{
  "num_hidden_layers": 13,
  "hidden_size": 192,
  "num_attention_heads": 12,
  "num_key_value_heads": 4,
  "head_dim": 32,
  "intermediate_size": 512,
  "vocab_size": 2915,
  "hidden_act": "geglu",
  "norm": "rmsnorm",
  "norm_place": "peri",
  "norm_eps": 1e-06,
  "positions": "rope",
  "rope_theta": 10000.0,
  "rope_fraction": 1.0,
  "qk_norm": false,
  "attn_scale": 0.177,
  "bias": "none",
  "tie_word_embeddings": true,
  "parallel_block": false,
  "extras": ["capped logits"],
  "init": "uniform",
  "init_std_qkv": 0.0279,
  "init_std_o": 0.00547,
  "init_std_up": 0.0279,
  "init_std_down": 0.00547,
  "optimizer": "soap_variant",
  "learning_rate": 0.00558,
  "beta1": 0.95,
  "beta2": 0.95,
  "weight_decay": 0.0,
  "lr_head": 0.00633,
  "max_grad_norm": 1.0,
  "warmup_steps": 200,
  "schedule": "wsd",
  "decay_fraction": 1.0,
  "decay_shape": "linear",
  "final_lr_fraction": 0.0,
  "batch_tokens": 32768,
  "max_seq_len": 256,
  "doc_mask": true,
  "train_tokens": 127200000,
  "max_steps": 3882,
  "dataset": "wikipedia_en"
}
Each number is 128 + 24 x the weight over its row's rms, rounded and kept within 0 to 255. Layers, rows and columns count from 0. The size above them is the row's rms in percent of the matrix's.

# layer 6 attention query, 384x192, rms 0.153, rows 105-112,137-144,168-176, columns 0-95
size [108  90 107  86  97 105 102  92 127 135 139 149 144 137 132  77  97  82  81  80  72  79  96  87 107]
[[ 72 101 121 106 105 122 126 127 148 133 155 128 116 118 152 156 108 164 124 154  97 109 145 146  99 134 101 111 126 108 109 132 124 104 127 128 116 155  87 136  96 153 102 139  95 132 114 125 115 143 157  99 131 151 140  62 140 106 128 137 120 136 141 144  95 114  87 110 150 163  74 151 128 163 161 123 116 119 142 122 161 108 112 105 125 129  82 101 190 106 130 107 110 126 123 106]
 [ 98  87 104 126 137 156 123 123 102 141 118 123 114  99  99 143 141 118 113 116 125 114 172 119 141 193 105 135 122 192 108 140 177 172 146 123 114 139 111 129 120 172 118 125 154 118 113 135 108 126 185 120 143 163 135 124 164 175 140 126 150  74 127 141  82 105 149 184 134 128  78 129 140 138 113 148 150  99 177 111 161 142 145 116 106 178 100 123 156 135 123 142 156 102 178 140]
 [162 165 136 153 131 151 170 100 122 136  91 146 122 123 135 144 121 123 120 108 123  78 101 118 138 150 116 124 134 159 141 131 175 141  96 120 134 129 128 103  98  81 136 163 140 100 158 145 145  81 130 132 105 132  80  94 131 130 132 144 125 131 116 143 128 134 131 154 199 139 141 194 166 150 133 131 134 148 177 162 131 134 141 150 151 125 157 161 146 129 132 139 184 131 123 155]
 [112 131 100 140 152 109 159 106 107 134 141 170  98 125 150 145 139 108 141 140 182 138 140 129 122 139 102 136 133 134 128 134 171  97 129  94 141 157 158 111 139 112  93 133 129 131 127 158  97 157 123 170 181 114 130  95 123 132 104 147 111 140  76 166 136 122 134 163 135 155 143 111 112 114 144 158 121 153 126 132 179  93 128 140 165 113 133 103 116 130  94 131  99 116 142 133]
 [111 162 120 118  98 148 162 137 115 139 175 172 100 133 157 150 102 105  75 116 112 150 198 133 157 115 127 158 135 138 111 143 124 104 130 121 111 166 133 126  93 160 121  99 134 177 145 155 123 117 113 116 155 123 165 151 128 126 133 140 168 100 136 153 160 147 102 100 104 132 159 185 107 164 121 169 146 133 122 146 156  65 137 138 145 151 115 157 109 137 144  82 109 149 105 156]
 [144 161 109 120 122 115 123 104 118 130 107 116 117 134 105 116 158 129 124 124  75 140 134 175 126 107  78 125 139 172 133 113 169 126 174 123 140 112  99 116 194 135 158 146 139 138 125 129 158 116  79 147 109  92 139 154 136 130 170 122 118 134 172 157 115 132 123  83 131 119 134 129 119 159 129 162 168 119 140  96 104 142 149 114 122  76 131 110 124 114 178 135 126 120 158 110]
 [132 106 124 177 150  88 155 121 137 115 106  99 140 113 168 117 138 120 117 141 168 131 139 109 145 142 160 129 119  90  92 185 125  93  92 142 159 143 126 102  86  97 119 158 144 153 134 150 137  86 105 133 126 122 115 116 143 125 129  86 140 117 117 115 124 141 137 100 178 134 118 166 124 138 155  99 109 113 122 134 128 127 133 110 150 144 146 145 134 145 144  91  97 117 146 124]
 [102  77 134  94 155 138 139 118  79 157 151 139 167 111 110 124 143 119 126  97  87 137 139  63 135 131 117 142 122 179 114  67 119 124 109 127 154 137 168 144 103 109 139 128 160 124 129 130 145 111 119 120 150  76 120 123  83 135 116 168 120 118 123  94 154 146 137 114 128 122 123 187 137 135  90 220 142 120 102 138 132 116 135 137 118 151 133 100 138 107  72 109 109 100 102 122]
 [118 149 174 108 152 129 163 103 116 105 128 128 117 154 111 147 117 123 104  98 123 202 103 125 129 153 179 107 100 159 150 133  98 124  84 124 124  94  85 160 129 129 165 112 146 113 114 128 152 135 105 107 158 155 116 169 122 109 115 109 161 139 103 116 103 144 178 101  90 141 188 127 163 104 105 103 135  95 172 101 146 146 128 132 139 134 136 126 125 124 135 132 133 184 138 137]
 [ 93 110 121 133 125 141 180 128 127 125 106 112 124 138 105 134 134 120 155 120 112 116 157 130 100 141 142 135 139 101 132  94 115  98 143 115  91 107 154  83 134 178  89 139 152 124 100 109 160 109 136 162 157 153 135 105 141 142 118 115 117 124 122 155 126 118 160 119 148  66 136 180 132 116 131 150 141 154 142 102 110 135 159 161 122 164 190  97 117 119 147 111 115 143  92 136]
 [121 148 166 135 124  91 101 129 131 133 130  97 125 112 153 136 125 168 129 148 104 107 105  97 166 111 121  81 117 136 107 144 126 115 101 180 141 172 154 120 161 159 143 148 151 125 133 153 144 105  98 136 106 120 125 114 104 139 140 127 121 134 103 144 100 117 132 131 164 132 119 119 139 140  96 156 175  90 138 120 118 124 107 135 123 119 113 179 118 135 147 115 117 119 165 136]
 [156 168 163  94 108  73 126 141 138 153 130 102 122 140 116 144 142  82 120 119 156 129 139 176 186 109 105 112 178 123 154 105 135 104 111  77 149 127 126 116  94 133 134 120 129 108 101 181 101 124 122 136 161 133 176 116 104 150 146 119 136 127 116 122 171  91 118 115 145  88 141 132 141  90  88 117 105  87 110 133 143 141 148 163 148 159 156 136 116 114  97 162 110 148 153 167]
 [104 149 154  98 102  99 115 138 129 148 139 136 130 135 147 127 113 121 126 115 139 132 140 105 122 100  31 150 139 167  91 120 134  91 129 139 155 142  90 120 103 132 118 116 157 113 148 147 148 148 151  88 109 172 181 156 135 118 137  96 141 102 119 126 164 104 151  89 118 141 132 112 132 123  99 148 116 170 129 143 141 148 111 170 107 143 112 150 142 121 113 104 148  95 135 133]
 [134 114 118 159 137 117 145 137 138  92 140 115 118 115  84 157 159 107 137 126 120 140 119 142  85 101 114 171 113 151  98  88 128 122 163 126 130 135  76 135 108 128 156 117 100 183 141 125 180 149 183  95 153  61 126 131 127 161 125 122 107  77 132 134 163 137 136 147 113 108 125 103  86 117  98 117 117 118 157 135 156 130 149 134 129  82 159 129 149 109 186 119 107 103 152 123]
 [153 184 163 168  89 114 171 134 118 161 109 164 157 149 133 131 153  90 139  79 115 137 131 147 141 144 164 140  74 128 106 124  91 115 144 168  78 125  98 118  98 132 144 146  84 102 148 156  76 118 141 123  98 130 153  99 131 109 104  97  74  81 132 103 110 103 121 117 106 117 137 127 152 119 148 118 116 118 122 137 156  95  94 107 155  99 151 145 127 107 168 142 129 147 117 125]
 [ 82 138 123 136 132 143 100 113 141 109 116 119 141 117 109 103 113 155  96 108  86 131 116 132 137 151 144 114 125 104 139 141 128  99 178 132 169 122 115 122 166 124 118 125  77 114 115 186 136 103 127 113  93 119  99 124  99 124  93 143 182 124  93 124 135 133 104 132 127 107 104 143 136 156 120 130 150  96 129 122  94 135 106  71 170 129 147 144 112 149 147 137 123  94 155  87]
 [138  98 173 126 139 166 138  81 134 133 117 106 123  56  67 154 159 134 140 125 164 160 117 162 132 109 146 112 157 130 146 137 113 169 102 164 122 122 101 136 132 153 132 108 107 103 112 151 150 113 126 120 137 111 118 117 129 153  92 122  97 148 150 141 124 142 127 138 100 131 148 113 112  97 154 115  98 128 142 170 151 117 119 146 139 160 137 109 125 156 124 185 129 152 155 121]
 [116 165 138 176 198  92 100 168 148  94 131 178 154 174 182  82  97 127 144 109 124 131 145 118 133 145 124 112 115 124 133 160 120 139 117 131 131 140 149  87 141 141 125 107 147 147 145 114 145 107 145 108 130 132 130 119 111 139 181 135 146 172 123 107 131  86 125 156 142 104 135 117 143 105 103 117 136 109 134 139 115 139 131 126 121  97 148 122 114 160 153 137 144 109 136 120]
 [108 163 111 127 113  96 190 137 123 161 139 117 141 128 110 123 155 129 127 146 119 112  89 119 107 158 119 177 101 158 141 104 139 150 145 172  92 112 122 121 123 145 140  94 121  62 128 105 106 167 121 133 143 111  86 105 137 120 141 156 170  78  75 143 123 180 138 135 136 140 139 149 123 120 148 133 138 123  96 137  88 139 110 107 102 137 131 129 125 122  88 144 138 131 131 115]
 [105 127 124 132 103 145 108 103 134 155 101 148 104 163 111 114 114 130 117 148 182  55  60 146 114 104 101 155 117 111 144 143 150 124 148 138 107 129  87 136 125 132 146 151 123 119 145 137 149 113 129 138 120 130 151 130 143 107  73  97 110 151 135 151  79 122 150 132 140 153 149 152 151 108 136 191 104 140 135 168 141 151 143 122 117 166 128 127 140 122 121 147 129 179 181 166]
 [169 117 157 121  98 143 103 115  86 110 141 152  98 119 119 153 142 154 157  97 128 147  70 170 148 165 157 109 159 125 119 156 138 121  73 128 107 174  66  96 168 131 127 134 164 137 124 134 147 117 142 109 120 116 118 106 144 100 121  78  89 128 112 135 149 121 117 140 168  99 156 183 106 113 129 104 105 104 103 115 119  98 133 152 109 100  79 125  72 140 153 131 168 156 137 143]
 [134 127 102 169 137 110  88 137 144 153 129 151 160 103 139 134 116 102 115 120 132 149 147  99 122 152  81 116 119 142 121 130 131 117 128 131 138 162 127  93 148 152 156 166 134  90 106 160 111 131 145  91 161 151 116 156 141 161 120 154 129 147 106 105 134  96 116 108 120 161 106 100 137 114 163 119 156 176 115 141 138  93 132 138 120 127 127 113 110 162 109 154 110  54 132  95]
 [113 136 121 116 144 129 151 105 138 111 145 125 144 137 113 140 121 142 143 147 177  83 150 146 140  96 136  97 137 143 120 116 125 170 132 117 104 143  85 114 131 128 145 111  79 156 113 100 155 105 130 125 151 130 138 163 190 112 157 134 123 122  94 125 137 117 104 154 125  97 155 157 151 170 156 120 103  86 136 136 157 158 114  96 154 152 163 161 107 127 160 138 112 131 146  96]
 [157 143 157 123 118 148 186 159 118 150 152 138  90 117 191 145  83 115 105 163 126  72 113 153 121 155 145 131 110 160 108 114 104 127 151 106 114  86 163 134 184 113 130 110 144 133 107 113 151 131  71 170 108 139 101  87  90  92 113 131 167  79 101 122  95 104  86 162 141 134 137 103 101 142 151 144 144 128  54 129  93 101 134 109 133 146 124 101 110 123 122 112 116 142  95 113]
 [112 114 135 117 138 116 126 166 105 128  79 125 118 118 144 128 149 183 122 141  83 121 102  97 180  95 124 150 155 157 150  90 138 127 157 134 139 123  86 142 173 131 151 165 149  95 147 119 155 161 123 114 158 145 144 131 122 154  95 116 152 144 134 118  99 152 109  84 124 125 119 157  78 122 153 167 112 104 153 130  89 149 112 129 141  92 119 126 113 128 138 165 102 127 188 136]]
# layer 6 attention key, 128x192, rms 0.146, rows 40-47, columns 0-95
size [124 122 119 130 129 124 127 117]
[[140 163 126 158 132 147 105 130 135 116 168 111  95  85 148 103 147 143 176 129 116 118 160 121 103 136 149 102 144 138 118  75 114 130 152 162  93 144 185 132 138 142 167 121 154 135 127 186 140 149 140 193 130  98 111 141 185 168 133 131 114 117 145 125 134 125 112 120 187  87 113 155  67 121 118 176  92 147 100 144 145 117  91 143  75 118 113 120 141  89  92 105 121 134 148 127]
 [136 118  82 129 118 120  86 144 179 107 123 126 108 154 147 158 179 129 131 128 123 166 110 148  98 124  99 150 139 141 145 118 139 129  87 112 118 105 152 180 128 107 111 114 104  48 114 112 136 154 123 114 150 163 175 136 154 118 113 123 103 101 146 117 146  97 178  58 142 140 105 104 114 136 122  92 134 119 121 143 132  98 135 101 124  81 163 145 115 160 174 119 148 115 120 114]
 [133 129  79 127  71  82 111 140 170 125  98 133 154  99 131 115 127 104 154 140 163 147 130 133 176 145  99 102 141 144 113  99 137  93 181 119 142  91  70 141  90 123 129 137 124 161 107 179 117 177 138 181 117 155 137 152 124  88  92 142 105 136 122 110  85  88 143 125 135 133 137 152 118 165 112 117 135 108 128 143 138 125 156 121 150 116 185 168 116 127 136 171 120 122 164  88]
 [179 115  87 101 124  99 148 117 118 105 102 150 165 123 119 169 140 143 136 123  84  66 154 124 156 108 147 118 110 131 119 132 141 133 118 101 135 152 154 167 106 149 115 121 101 130 128  83 134 145  95 111 126 127 140 123 107 118  89 124 148 124 171 138 137 113 151 127 153 183  94 120 158 133 164 136 128  85 138 108 144 159  97 118  76 144 137 119 114 104 113  92 138 121 110 159]
 [118 155  79 126 132 115 127 151 142 127  95 105  84 113  80 109 130  73 132 109 150  80 130 109  86 164 183 120 168 126  94 152 110 108 154  99 132 132 150 120 165 156 148 120 121 153 120 181 136 113 129 127 156 113 138 145 122 113 136 115  93 114  70  97 143 143  94 135 111 162 130 166 137  89 147  99  91 129 145 169 147 126 113 130 105  99 150  98 145 140 156 132 134 165 140 148]
 [117 115 111 120 141  96 134 119 124 128 131 128 112 148 160  83 106 142 122 135 148 105 117 142 123 137 121 142 114 135 111  83 165 145 107 162 127 155 168 159 179  91 143 128 114 180 142 151 178 117 121 149 167 148 110 170 136 141 116 145 125 117 127  95 135 145 165 131 147 116  88 126 118 125 147 149 132 148 137 128 169 164 111 129 108 134 111 124 108 147 145 108 155 132 139 122]
 [103 167 121 122 115 158  96 152 148 169  97 140 106 132 140 115 114  76  75 131  85 141 140 119  97  98 137 102 112 115 125 115 171 127 195 111 151 183 118 149 137 165 148 110 118 135 117 113 131  99 133 133 101 160 117 129 166 144 156 141 132 157  87 146 143 111 167 139 145  92 113 100 111 202 108 103 138 103 107 131 183 133 141 126 115 131 180 118 136 102 131 118 139 111 159 113]
 [160 163 135 120 111 143 133 142 109 107 123 171 132 106  99 112 135 169 121  94 128 165 187 115 136 131 105 165 116  80 151  95 158 137 123 124  95  86 102 112 175  88 150 129 157 107  92 141 127 159 150 107 126 115 111 116 112 119 122 125 113 112 127 151 135  94 129 122 137 144 124  84 124 135 114 130  88 154 111 134 117 129  93 142 134 142 108 156 135 105 185 113 118 131 126 129]]